Weights of a small GPT-style language model, trained from scratch on English Wikipedia: LayerNorm before each block.
Each number is 500 + 40 x the weight over its row's rms, rounded and kept within 0 to 999. Layers, rows and columns count from 0. Numbers have three digits each. The size before them is the row's rms in percent of the matrix's.

# layer 3 attention value, 64x64, rms 0.259, rows 36-63, columns 0-63
082:459457399537461578538463510560502488551531509547525503462468547561525570492522506506559497498508448488508442507581525508486509577589470552472495508540481438458500511488519494416487503510487474
060:553549482514468581595462496529546467467544461547483507541511492444487505514508499572609532548497501452587471510492506544486491521435487490503454479460475471510503562476480554472469499478470416
080:576512518514509522538480613496508565518517481530466542485459472449441473529576539545495530538467465515497506472521479512543462476459477439503465455458484402478479497454486565462468481539581452
061:523479491560493574546547488482535471463513518454513518443516498524436505528576568456491509521458458471493469475443512491468535510545566487443537487549482466403464495530462440419523545453443473
060:564534496517515478517511420507469435503397448492484463553523511470513459527455506528528498533507514495566486519414448474524463465459553469466505490477474451519433529499486526375459441514481502
068:458541588436492547500491595558460493511534577515471429448510449517527523491491515506574465493508472512478460457473516465492587465495525496505560516477465501598503439537520497533449523493521534
085:516534534474499494477567501455445470520489476479473493532493511484534489442494494496443483505507518518524441486361496454490535493511515494398518504398517536593519453556488508517560497501528577
090:508498527480509556464480548499486476545527563502408516432558544462503470517529452473480465557506508500558442536518425484534474510484420451446485453519470508488551463524592449562502465466507553
079:494512552420516464485486501553487508497501480511539430490450417518472472532519484531478466483524493530499537434479538508453535394453537502559566518443513547557494464509447470594433520498541503
070:528562568478493463484590437468475480467461468467564492586470455461554458499504472473441476440493543508530538418514524473518486445503533487536492511465509530547509442479476503519565516498590538
080:480477499504497546465567496424496497486451485515518477500496526569502580453477465440586451496523489487464372504434490508454534500563540477458489514556468491514518461573503500471515564502442494
084:557491545520478506529554530482485560466501439480490509580507441525499461523518479509418487469463477503502580463501483456535504541495512407463440497526544486504438473460402458461516531517587471
070:488558494550569467491491454478536412471519490502506523484554551435449478483451526488439514501494522530519435487467457493514491467430499534484596469478448556456532493467489554475587441450462488
051:604549493486575458424531493499447567464499444480503478563483526485442531447478538552398561556545452531483479516490469498544505529484520442560538505530511511505474541502460482513506487523525543
065:452484524476515514518453490473497434531504477494543502522479525524408483492492467467532466562481513535451428546447397526515422513471519517483433469499510501525549501568537542510459477420507594
086:424506487445505440481455472513503540503547563463520486430481529452546465456374527534495564524495548526449547505460514477460509480502496586547463510449521505493493534513577522512530436476480522
072:524556563495524504509488484435424471462454535485502451518476520503479526474500479441433546558500506558510358493472473514590500473513544497514514490489477463473565476555512501503533451488579531
091:479520485437486510510483502562573509401537532502550483492486522508536539473454438495573475519505508503468519468542550483441554527537499536614421532483484485484542548492481485600508537517470479
092:585471476535458471498515457426477487546465489474469527512490440568510469564549472428525467514517494525557466506549503474561455486491496441492481500617541501453445480516486538475508524501564571
081:564491521539486590518465490409535472550479482470480487529490511488503476565544462488547496522560502549584463523549452503515507429507467463461442486447408481494564451479481480457486456539538513
081:510504503539489472474500434409465433489423522480479527576506541522534586476543489494445509510527502461510420552455407524531455517542470527474492457525461498501521458516494588450540506461477490
071:566509452525477572539540477441522491454474447494517520467442507485422502552543550488532541517516469476537437499509540505466480474515564460468449453520454435403430535494489537424495534514495479
085:539531509512506430408561455481419480495414469493505470530510468476540526438510527481461592492518493469504504508485514509552489475498577431514554578522507499536524533490471525460488530516600529
071:446529513493551466485485565502483556527493528564438490494484516521535531439553527513407463545455474489485434474410487511503519477437466543459575501479448437515557562580507482529511497488490478
083:500456632509475498500517576473485491553440510455496540494507470517503466491536454402465444497438516521477491501494458474489495483527442478446419484547548482489517493571499477540503495542483591
070:491501504531574473459509535474528433480525515488478593518548579505483499549512490506494480524518513491442513529542383500591480493470468477476489412508473492496534519506550555546507444469459583
066:529583511488527493503584414455546494413478467553543493527508550452478522448463501514488609475531572489470483577476541481532511497491547450526511524512507485459523589507540505485482519496467493
062:506494454508425547562532509518400511514571530490517502492481469572518516481499478517515434511497460489598489415546595503463533542540489544458540506494529562532499489489462449506540551523498542
# layer 3 attention output (transposed), 64x64, rms 0.161, rows 36-63, columns 0-63
085:522470556470513479478446487550541523463501541469467459509599527476502525501491550469514542474469573446480541538483479485515491406454544440513480488491533562496494413537506587555520418516497519
067:476500483467485493408451498475458537501425584485518461543495510507520499448537459402496521515561527490512448529438538463467511538549522538594457519529531462528440535507496518554486473486487576
102:508492482477546522454466373501502466570475598493513492515479517550510501513456473440435467511519547500491521525467552501506516483514496523508483485503482506513516509526493466577525509446342521
073:548487526497479459505579516525469525470506405460484399564481550450518555490415434578468575494510468500500508486500518531465465502499494522487467552480462554582554511488497519524472450522505493
055:515518392511450504530402585479523567463492526488527530493475535472446496448533436437471470486503488496517502521529578444491500534529448538517471534553529538462534494471496495577483532461563509
062:497534414473513412497480426516479543512476465482485463500561573454573544558522529483458537557488512537558481480509437491509432491534477474544458464493497549489504502613516460456511516504458499
112:441447465544433489531525444439569473479479449497507530420485550462508502466536470499533564500505446506474531496573517503538508565526520499557472525505553498497525505486567504466472574523411430
105:441529474430416472555447467463543528551520510542512505486456497530548498471523513503535543480462418573418470507514511503533450446480505522533545575439510479504465472526548536498486588480468521
086:519533426546538493438515477431528483480508526507507434474516508514485460473530573461461486525512464553522489511466393525522536546497435514540566394491476543483568543484547503452510489525542456
066:437526405540520462557484586461502434529492498504457509463568496572481477489478463580515484507476455527501602561486447507498518526533531424506498493522459483456502516530480453537451485532454496
084:509466500471507471572504514495536505505490489463497519399541496432524573554489496555417608475468474525536509500531516510488466505466505479481539478467517507591500500435528530443550397515514503
085:497505468579540492488502507480517450496466517479545512506515493522474461480502497594531483462577586509444514481517571531445488470522477477518569485518507422455555476506522454583465451466412551
071:500458506520439510435512510533474521534428510457548484508409516490552530483528450497575544489492480524492550526446487509409527541524484533473429492460586504540474465523484442486463579533563501
047:544496546548468521551530489470574457549449470472593537461450482555487522508509462449480441428444556502512536463512507535484485549521503519461470461443463479436521470517567487493505537408502533
077:558500516510431522471465547448530469506440535512451548452508434539542519417545408462524496529515503506514503468487517485462514400503464520515513572534486521489486503429556556463528526578525506
088:469499534454489574506513540572496514526509494487454576504508543485457444556520451484567408548469538538548521498574435453513445512463471513459453523544473472514495520491529479446484563559506442
083:518486480476444518479478467471595471583500480513452481500461498413487497493543500516499561526568452542612558507508461506449513447603500477430529533486495506517467505485508543525517522441480488
093:462530517531498504499475555446447472556463498567477478524530465478522456495464557476477536527499512476609439531479434473550495520498495490460499448519528525593422503566570468493461439538501544
100:492507511452512493521518504452510546517521500512492567493565520515446541411558517595445491502499540500460508521471485489488557501522501541470602548444415468502571444479456457534466476478475440
085:539503454491459467459494428531479449509536542547529508473487468488508485486507525457436514583411442527457533485476504496509449508489510492542588575499517485560520511479514541616424496469526526
086:492478470462514465515495522544558493551519457525546516462496493492484441453469505482488562478527459474526526470518638513413549440506562490537551571435521532482489552478469502469536467505516426
080:529441501430498516482488471476534481540477540491484503551516495493475573527412439518458501487474509517499486447484460527515550517497498602532470557493523498600503521466474564605457457488433476
092:495487400528540525608511456514519444518544412443523549497497435501505549525516472495502450516549558485482531490521498494532547534605510494497517444462467428487474454488470463476523530472536519
076:531534479550468471454530469513532478459476501445588497530470543478475541517463534476515562484486580491556516519492562466528434514512525437528501527460547541506413440431500477420553543465488463
096:523528429475445496515473492465562492518521496548498482489528439543497511532499541573497533586495475477438469522505562551445478492494480475512509594529390483540545423506529499449499549483435499
060:494543525525488513527507527475454504569446498491482514507492443519580448508438511501508497460450454493420513417450545527500590484468511520476434630477503521519510493536490440496514550492551467
071:465481448516418511542515603550477497553546533465431589521489478453497515500475507494523482508533509474514460453541461477532551550520514579510483476487463526539437500449443479546578451457497507
060:468505509481491490434509453496573495429472440526475472498548537484498522512564515530449525436460594562518536538463486532557464560524559479526491490555483471465497485485518527467426445600490508
# layer 3 MLP up, 256x64, rms 0.198, rows 0-21, columns 0-63
112:555538480443511409505530471488617503527604534496474533483464533504503568552510515488451486568427458483406511479494461474546454512507496463523545517528510458528529492472464489520546511509500465
124:501479532521468506476449481489533519528558601534478527443546433487525526554440541440527442513503530450509452476440478489511476498454487488523542483443519426563462598500543504473533520438532530
117:577471489506466508526552477503424509461454536551571451512534514539521479536502491532527486531470476454489525508499490502612470512425422480530602453503552521507472518498516488439508533411487495
093:468516503500493493470497502496460446468547559520531490514542469514515479543497554493398508520435499490472591517517515498547464472473550502463516462414565524528383567519427472482549507474538519
095:490497511479494458487467482449473418489595512544482550451481509475401487578522556490563553523478501448465459487492484467509580537513525532548501465493490514458396501523514502521477569460543495
113:550471468525498512554457560561486444513538594519445563485516400498532497546476495491545532520447442474488588515528448468486514493478512557521446433505513453526493502449523515490525521418486516
113:485449512423494499534482525499500524512513529591516427418493524503472483504524493499481449516509511473475481489489468453539476532485561497498527494483409574565496549558586419425481491501424476
097:479593529499476465435550509477494463459527478550524412414502496523518524544460518459514537484551451400531479430544535433475490488467506544451552506502502532509524465492485484536519449485570530
104:474476493588477547465506554452504515449542570481506486408540488544536511474500461483491406524504554521528503452521585474556507475475462551522531511528487456487495559484477577514580555522514512
099:455527531496488526494480533532511480557552538497510530509494507404509509549520504450536580500508562463464405456513454521543500525610485502496442491478508492564473529496495513522563596483542557
091:467512560421536515488541504552438526520499502502450525508559536453502491496506517485558484504444524489510579496497494531498472505496503538489555463463520541598502533401546514541419501450424428
118:545497479502454527516439456516522507535516557503588465414538534495484416495469549504526524482567483442531376471483471511469520504481495471477551446471434575509523482471505497553532503454523506
106:558533506463549562526541535507507551518592466504523514481469524506543596485476533531582476456537458479517467484478399492455475498484575506458512503489510482553536522491472439524541520418549500
099:526483487490472472535481598563534515571563502506541500475472463502508476520469499501522525500565479407545501441484506495492468425488501423471582543392473504565466510514505479521496468430524501
088:559489554512485441492455543500409497544479534445530500499488471618536519510426491511494459479560482382507535456447468540523519511478453558463542474535488452479508532462509532497482504499484546
095:527553523491520577470544510508493515531547509529536498471477468559480604513497419504490404483556496486490560458478498543516459491466469485521453464521501549493465502451604488501487541497415439
082:504478459416517492516590436462475601507480553499535454477451447508518543468558487482541567458516506494449533470497458493510542497466513571511455510498517488468481529568418433547495539532502503
123:502492425520463501487468524545409506570571496490564542508500504495511477505515587492525498557524485515548529412508516447524452575494564472512546472523560498443482590506436479514478490471479529
101:521515501503473430537517468540527529495569436558475553540446486456469503493560522545507538481542490518471459503465495461483498422491458500450564456458433536489552550595546538477471486551466438
069:556545588451423492487488521518489514502496579483489484501520583406517492516423533494497536478529474486494504472431521460454498456538468576435489532522491521551418508478518485483485584514518526
101:526541556481520460504518491496465473511522513475554541537513503574484464506460421515518522443421483548569506510526507541515479486415516440532509490551414411492514549445550469473491471453484571
054:488545494511416498488504485538504495482574519454448487477482466508526568496431474514557565490434533469397547502496513494491498545495565585548482476485424447565515446489485503560459497470516485
# layer 3 MLP down (transposed), 256x64, rms 0.172, rows 0-21, columns 0-63
106:468562438471466525531518515539493484500538571529497507529374514591502514487432472541526483483450458486543440453537576486509470473526419477481554488500512516446501503446481456497553474503520457
105:530483532495473532506527538430494507471493547577485522499460429557502504492428549533551474543503568505514513531531480511468438554527501475499547459444523393575508521611496476521527475468520500
115:555526543494498507453515506530475465438531449450410536500530503506483519576500512488470553494508473472457555443548491523496503545485535447402483455519451488490576417542438477487415492475511496
096:436550449568504466546477531479536430472399464475549481507510518501440473497517445618527474531530481463506503418496474518517484479506553509487453521503505506482572479515528496581478427491475490
078:558467533448556539485489521566523522507502420493517579505481605477498490499553521535497506507466508469492534553507560496572477460566491439566515509521525541548443489509523421516456423510505508
104:429456494438502446510467493540451489543482461513523565478502559461480550490511463505471491498484529474485483546457534519498449475610487516517491499484489541500497518588544559435456439578588528
093:589480481498553529495571494475512561459472442493537471475463522441541523468499485528489418483520543497515502446541541421463550437536597534471481495478484536524512449590465533524517475505542480
093:517503482518430545472485391504538425518546485489509523572515524518479466484555516515485511488509524529437468458527425433456488507478494528530439496509544593487494404435439534480527462486514498
107:549502533568499459489531442436474511489480459482554461476489422537429539432465524445509496493507427557457471474495479512496470531499522482512514552456519482555518439529522521614465494427454517
091:532517602460480434467553401503536553439463472528516471520474502503510485460457509510493529555457495510460536485527629462455471482504483424527554503476519484502540498548462467500485473525526446
093:480484458437507552555523503517595539537454485495511551494516517485491564498496497486438430486495481508484431491533503407571467463526569527431491510499480479514518529530532557599503535500424480
096:491600474490544477487517567450412522520478457468451499438504533444443487568517533492505563491532479450469516475498444484501525578495454528493426444514429513511487554506486529442514525462455477
090:525438494443499409479493448480496485520426499468475522485570458471487396468480467446494477469462494518459531488533455473483482502545469528542457440499447487492503542482508517428384508510433507
108:506530547435546509489530483479542474446447488520424512451435513560489574551538550524485503532516558596492491491548558547523487509549515473467587507481529460525487571503465469520513509499507419
109:512481455448497494505488492481525431519514556502483504452488571478481521513494499509577546506533552479432553510532465627447471489493468474457535551519459612503502490495574473453503478450551510
089:459570540525521527483561481570420530473510456482519529432552497464450466567534450492543493560467458561441526530563467461549470524483500527470504521466444502485511511504425525415485461485522481
074:507479477501516495511481464398499497473541547481434483496487517547509500555480499511493469466495505538477487544534463571476477578531492533605534514615509471461490491548514410506508493513528402
126:449538541449461534470521518504466505553523450517558467440484481439464565488516493486498550541509507384447445487423526506523430527497543565487462547552495551497511575554553499482492488498501503
088:483514534484538503517500537478511506577455504480468533496531508512435430469559487592500496452521498490481506505520494423458505415445510473470557479460574546493555501549576495532480428506407492
070:437422465447451493517510547560533480419517520539547486589511489458495437503574485486544438568505555533495492557493513498557522491520510435484520531503510551470519437418478541492533510495529505
103:472507509496497453500509545525500478462461418490506520533514556482482479505512541465397481522508491561446396469527505492504464497542503479433469458460560469489490436562534538510460531609436518
096:459456530473536540528514474515511497485490552545446472534527541455529442463484499504518406517541404463467518530567529541514538496504545402542473563549533510469502499513458561501521497415553522